python train.py --norm_place="pre" --rope_fraction=1.0 --qk_norm=false --init_std_down=0.0 --beta1=0.9 --doc_mask=true
Each number is 128 + 24 x the weight over its row's rms, rounded and kept within 0 to 255. Layers, rows and columns count from 0. The size above them is the row's rms in percent of the matrix's.

# layer 8 MLP up, 1024x256, rms 0.0588, rows 975-999, columns 0-63
size [ 96  95  96  98 102  93 101  95  95 107 103 106  95 106  99  97  89 103  96 104 107  99  95  99  98]
[[104 156 140 150  90 106 136 138 113 139 188 182 170 150  97 160 134 105 145 140  88  99 174 110 120 146 108 126 134  68 153 131 109 104 104 114 139 141 127 106 152 131 122 143 120 141 154 115 141 117  77 101 127 150 122 192 114 113 155 150 108 133 112 135]
 [146 148 204 139 112 153 134 160 118 137 161 102 146 151 147 131 155 181 114 112 126 138 127 110 123 157 108 126 160 134  99 102 137 118 121 142 128  97 133  91 142 137 141 155 109 118  88 124 145 102 142 101 132 148 115 115 131 106 153 140 118  92 125 116]
 [ 74  76 172 129 138 134 115 100 117 147 113 164 112 108 133 127 139 118 118  77 143 130 108 105 167 118 146 113 152 143 121 115 126 133 126  86 150 135 138  91 143 160 111 124 127 141 127 106 103 148 166 139 122 161  84 102 136 131 114 146 109 131 141 122]
 [110 178 125 119 108  98 146 116 107 137 110 106 120 108  98 153 194 126 119  89 109 146 161 158 118 117 148 103 153 183 131 108 164 131 124  95 142 107 148 136 172 135 110 113 156 123  81 157 103 158 103 147 139 108  90 141 113 140 133  75 159 115 167  95]
 [153  98 167 164 144  93 121 107 155 153 152  81 103 115  84 129 133 122 133 100 147 136 135 119 137 129 165 162 132 119 103 163 148 106 101 162 157 142 136 113 141 124  89 112  88 101 154 129 121 126 127 106 156 212  62  90 139 112 124 125 116 134 104  95]
 [149 134 166 128 131 120 114 106 117  83 134 128 157 143 117  83 115  95 122 133 157  99 125 143 189 193 167 131 152  87 116 112  91 144 112 121 117 100 117 166 129  88 128 206 142 109 117 104 116 147 144 151 184 155 110 135 114 116 121 141 114 126  79 152]
 [ 94 138 148 131 126 112 182 151 149 128 139 105 118 135  96 110 159 131 135 123 137 125 111 108 132 131 122 107 116 117 109 133 154 125 118 136 129 189 137 108 143 177  87 117 128 104 118  85 121 159 115  81 107 110  90 134 167 122 125 112 163 121 111 159]
 [120 183 128 137 140 141 156 136 118 161 111  84 107 169 100 132 139 144 133 141 128 142 144 129 110 103 135 112  91 188 110 163  80 135 141  86 158  97 191 134  88 135 108  90 175  98 127 162 132 160  84  94 138 164 137 132 108 108 168  89  87 112 142  93]
 [121 139 135 137 152 123 142 105 164 131 150 143 137 128 141 134 129 111 110 140 126 134 132 129 134 146 139 120 157 115  94 154 122  81 128  95 165 145 132 152 106 125 130 133 102 125 133 120 121 164 120  84 127 139 115 161 147 153 124 177 108 130 108  80]
 [149 132  98 125 125 115 131 156 138 134 156 111 125 129 110 140 130 143 132 145 152 141 146 121  87 129 196 148 116 160 141 139 110 101 137 125 175  78 155 146 130 173 179 171 134  60 131 109 166  98 133 131 136  91 144 153  92 164 127 121 120 102 117 119]
 [123 125 121 109 171 118 125 157 123 123 122 117 145 106  99 135 166 143  93 127 133  99 173 121 104  97 121 111 106 135 140 128 141 126 147 137 157 104 149 119 120 108 102 144  85 106 105 111 122  97 129 124 118 149 179 145 133 142 187 131 124 138 175 153]
 [112  88 174 117  99 130 149  97 126 135 113 105 159 131 135 115 103 154 123 125 138 105  78 115 120 157 120 100 117 124 144 150 132 136 130 141 125 149 136 119 112 127 104 112 151 157 147 104 109 143 132 108 135 183 126 137 132 114 157 178 117 113 134 102]
 [ 84  99 126 163 125  88 135  87 135 141 158 122  98 126 113 138 131 137 102 129 140 120 154 142 123 108 176 178 131 132 128 115 153 111  99 135 163 113 103 128 135 138 155 109 144 105  95 102 128  55 109 111 109 129 142 165 149 129 138 113 163  83 126 110]
 [ 98 126 120 148 136 144 109 108 136 110 104 159 105 136 113  98 157 172 118 143 132 150 154  96 117 162  94 136  93 121 109 137 110 107 134 150  90 183 137 124 129 122 121 136  80 135  97 133 128 122 160 137 173 137 134 164 116 129 133 133 119 119 120 106]
 [140 134  81 132 157  78  87 114 102 107 105 132 103 113  91 122 139 139 109 116 109 152 163 114 159 109 127 137 126 149 178 132 139 106 137 131 123 123 144 171 132 164 165 108 122 133 142 123 110 128 133 166 122 140 159 122 124 160 160 125 110 136 103 120]
 [114 136 126 168 159  99 123 110 141 132  96  93 140  93 116 138 112 106 133 144 138 140 117  61 134 110 117 155 140 147 113 131 166 160 118 130 119 113 138 110 101 103 125 138 146 102 153 132 123 136 137 136 156 128  73 135 140 107 141 118  90 120 112 108]
 [157 127 104 132 165 144 105 114 138 125 132 106 170  82 165 120 146 110 196  91 112 186  92 141 140 118 126 143 141 106 133 155 128 138 135 137 101 134 130 159 143 140 120 149 120 139 121 102  79 163 119 112 152 156 125 165 109 106 150 117 124 110 106  96]
 [156 117  82 136 137 120 109 104 137 172 126 115  98 142 162  94 162 147 162 112  66 143 109 107 120 125 130 120 106  97 101 141  86 134 120 117 148 157 127  95  73 109 163 144 164 116  75 129  97 106 108  99 111 167 137 131 124 123 133 168 107 116 119 138]
 [120 113 138 134 144 144 132 124 189 106  95 111 119 169 117  93 153 122 114 132 128  89 125 118 113 143 139 132 172 127 133 119 138 151 140 121 194 112 131 111 121 122 155  97 125  82  91 119 142 116 185 134 127 151 117 103 123 145 139 119 116 170 122 164]
 [151 125 139 112 130 127 144 151 117 137 180 126 112 166 120 169 145 144  92 154 100 107 170  83 146 103  93 141  79 175 125 135 139 138 135 117 112 157 100 152 104 124 125 134 138 161 107 110 141 102  98 103 122  96 146 115  97 127 151 152 125  85  95 128]
 [104 101 147 141 103 119 104 155 120 143 112 137 135 162 161 125 188 152 131  91 103 136 142 104 187 129 155 125 140 158  97 157 110  98 175 131 133  97 141 102 142 119 148 126  99  72  93  94 111 129 118 138 125 147  98 149 143  93 132  87 135  69 129 133]
 [113 149 134 131 128 117 131 129 105 131 129 115 131 131 129 145 113 154 160 155 109 119  95 119 137 150 161 119 179 116 136 129 128 131 113  77 140 125 137  80 125 172 106 161 102 171 142 123 160 143 117 103 138 163 155  83 123  80 178 158  76 119 136 137]
 [104 146 165 122 114 134 148 149 143 149 129  96 150 103 138 148 112 121 115 130 117 160 159 133 113 112  90 137 130 146 115 130 135 152  96 101 138  97 120 141 162 106 115 127 142 138 191 119 118 113 139  95 140 112 103 139 123 144 121 158  85 153  97 111]
 [ 89 102 165 133 123  96 160  92 118 141 116 109  96 112 125 151 138 113 130 132  86 168  80 125 153 136 144 108  94  77 164 113 101 132  87 127 145 128 112  97 106 119 117  91 115 116 119  78 145 113 131 151 157 155 142 132  99 109 113 116 132 162 156 159]
 [160 121 204 135 120 134 174  98 150 136 157 154 159 123 135  97 147 141 153 110 153 176  79  80 128 158 116 156 147 147 142 118 140  78 122 103 158 144 104 147 132 120 109 141 108 118 111 115  94 144 119 130 129 145 117 151 138 128 121 169 116 111 150 105]]
# layer 8 MLP down (transposed), 1024x256, rms 0.047, rows 975-998, columns 0-63
size [ 96  91  99  95  94 100 100  82 100 108 103 103 100 103 103  97  97  99  97 108 106  93 100  99]
[[123 106 159  90 134 100 101 152 168 125 110 145 147 102 162 133 123 135 132 151 135  91 121 136 149 126 127 114 131 138  62 131 147  85 133 133 109 123 150  79 138 116 107 158 105 101 112 154 138 104 184 133 136 114 142  84 133 115 124 154  95 150 115  95]
 [137 135  60 113 113 115 113 140 122 127 121 105 132  93 124 160  85 123 122 141 157 173 163 168 122 115 146 135 119 107 152 110 139 127 135 108 106 133 123 124 119 129 101 112 125 161 139 111  79 121 121 146 117 125 134  80 123  98  82 100 175 143 139 138]
 [149  99 126  97 142 138 151 104 149 149 142 125 109 102 175 107  88 136  87  86 151  87 127 155 139 154 134 148 101 132 124 154 125  81 140 156  89 152  78 116 114 129 173  88 121 126 134 125 133  99 114 136 109 141 142 120 116 140 129 122 141 156 130 124]
 [107 102 145 125 154 127 124  93 151  76 130 152 167 151 174 122 113  78 128 164 156 124 109 102 155 134 105 153 108 102 107 160 131 140 126 174 109 142 161 101 131 124 128 151 114 120  84 129 127 137 123 101 100 143 134 137  93 139 134 103 122 125 102 162]
 [133  84 137 107 162 125 126 131 118 116  95 138 126 150 147 142 110 114 131 122 179 137 116 151 130 154 145 129 127 140 154 133 119 133 147 139 102 120 128 126 151 126 138 104 149 131 113  79  96 110 129 146 101 119 152  72 159  97 116 123 154 154 139 169]
 [121 122 120 133  88 126 141 130 122 186 131 134 126 105 177 156 149 121 138 127 104 141 113 128 106  65 118 100 148 137 139 122 124 142 144 145 118  71 110 106 126 141 101  82 142 144 106 127 114 117 134 140 138 117 125 143 125 116 145 171 165 134 164 124]
 [118 195  98 126  99 114  92 160 131 127 146 183 140  76  70 150 113 132  79 151 135 179 147 133 168 145 135 155 152 108 141  97 110 129  90 106 116  96 105 152 119 115 141 140  88 126 146 138 135  74 130 144 123 146  87 155 120 107 105 116 119 114 170 108]
 [139 111 119 111 140 113 107 110 173 110 132 112 157  98 147 121 139 125 124 106 109 122 113 127 156 167 130 138 153  99 107 125 119 171 127 135 126 126  62 114 146 173 158 145 103 127 108 173 101 115 137 114 114 134 135 108 115 140 144 142 137 110 132 159]
 [ 89 126 109 110 102 128 129 134 127 113 106  98 152 129 117 119 114 137 127 164 102 101  97 164 163 141 132 135 151 159 146 119  79 133 118  88  90 171 102 146 139 136 102  96 117 122 156 162 134  98 138 110 160 101 119 113 151 127  83 120 123 147 105 144]
 [ 93 155 192 164  76  95 127 129  82 123 100 132 108 203  97 137 145 162 143 155 110 133 120 163 147 103  75 117 151 107 156 155 150 138 141  87 102 129  95 148 126 120 166  72 179 127 108 117 107  99  88 109 153 139  81 138 142  88  86 135 151 124 135 108]
 [154 150 126 177 103 137 103  94 126 119 129 127 142 141 135 132 126 148 154 144 140 123 170 110 170 148 121 133 152 132 159 130 130  95 116 136 129 104 136 121 166 121 117 129 116 111 117 107 131 134 135 109 126 119 140  82 128  99  86 162 157 141 146 107]
 [138 129  86 104 132 112  97 129  67 132 117 100 109  84 129 141 152 121 128  95 130 162 137 125 129 117 171 149 156 184 115 105 131 155 141 133  91  92 152 170 146 152 140 144 106 107  97 133 139 110 109 120 120 104 133 120 132 106 128 120 132 130  91  84]
 [183 118 113 152 138 164 110 157 140 123 105 136 186  98 126 149 148 113 112 143 127 119  89 120 113 126 108 115 169 119  72 118 116 164 137 109 102 128 153 153 120 146 107 121 130 108 166 124 125 149 112 152 155 106  97 141 121 102 122 158  67 137 158 112]
 [108 128 132 115 137 155 127 109 134 163 135 153  92  93 180 128 132 166  96 174 100 116 115 119 133 171 126 132 135  83 117 126 106 103 134 148 110 206 124 140 164 105 128 143 123 133 141 121 105  66 221 157 149 125 105 122 118 161 114 138 135 162 135 141]
 [105 146 133 123 101 167 144 161 125 142 142 108 124 117 149 130 123 109 169 155 121  80 127 136  91 158 119 142 140  85  67 121 100 169 114  88 158 115 151 103 155 134  99 118 129 116 110 131 170 124 133  83 138 141 101 149 130 110 115 129 122 124 174 123]
 [125 155 145 109 107 173 140 131 104 164 139 132 125 119 122 157 118 156 154 119 132 111 138 151 129 128 149 121 154 139 158  91 138  77 117 104 128 119 120 128 134 130 118  82  90 137 135 128 123 120  58 134 116 119 139 134 173 142 125 131 136 108  91  90]
 [131 131 112 107 114 105 117 105 140 132 145 121 103 139 132 132 105  93 128 109 142 139 136 127 145 134 141 163 109 158 142 114 150 117  96 112 167  96 108 125  84 123 141  81 119 138  79 111 142 111 166 140 143 141 118  65 139 162 124  94 135 139 168 117]
 [143 139 155 142 134 152 152 118 153  98 121 129 127 109 129 129 109 119 113 104 131 129 101 139 171 126  96 134 163 101 103 168 143 130 140 111 131 140 190 118 112 118 111 180 146  90 110 100 116 146 154 139  86  77 105 148  91  89 141 127 148 137 179 111]
 [122 155 144 132 162 149 129  74  82 129 163 121 140 108  81 160  97 101 126 107 115 113 132 173 156 156 120 106 110 136 128 137 101 114 145 121  95 131 157 167 140 118 125 150 110 135 184 129 104 166  65 168 142 118 165 126 103 112 130 151 124 128 107 107]
 [133  81 130 113 162 150 104 138 153 128 138 139 117 104  63  97 128 141 102 129 106 133 101 129 104 124  92 141 147  81 123 127 121 102 101 105 185 128 116 112  98 120 130  99 133 115 114 144 147 118 161  93 173 155 133 150 109 123 110 150 115 131 137 186]
 [111 124 109 112 105 142 147 111 148 121 136 107 158 119 122 155 119 114 125 117 140 117 138 148  95  94 149 104 140  91 156 109  91 140 137 150 159 124 123  98 133 130  94 144 129 152 141 111 161 141 123 116 179 105 154  67  91 155 107 134 112 172 133 133]
 [117 104 118 120 132 125 166 135 155 131 133 160 143 126 126  88 101 123 119 103 127 160 132 142 129 152  99 133 113 151  77 118 109 135 134 132 124  93 114 123 115 149 144  96 148 117 151 140  99 118 129 142  77 131 141 164 155 105 129 142 105 110 121 105]
 [140 156 112 141 133 123 100 101 134  96 126 136 121 139 130 133 122 127 122 111 131  95 161 158 111 135 115 123 157 107 179 120 120  94 156 113 131 109 136 144  79 134 162 104 136 104 132 109 120 140 115 144  96 158 158 129 103 110 127 132 142 116 152 129]
 [137 123  71 123 154  88 159 123 201 147 131 151 164 111 102 102 113  85 124 143 143 126 176 129 138 123 151 121 142 192 120 153 167 124 158 124 132 146 110 143 100 125 115 169 119 126 126 128 123 116 127 105 118 108 138 100 140 133 140 107 153 114 143  72]]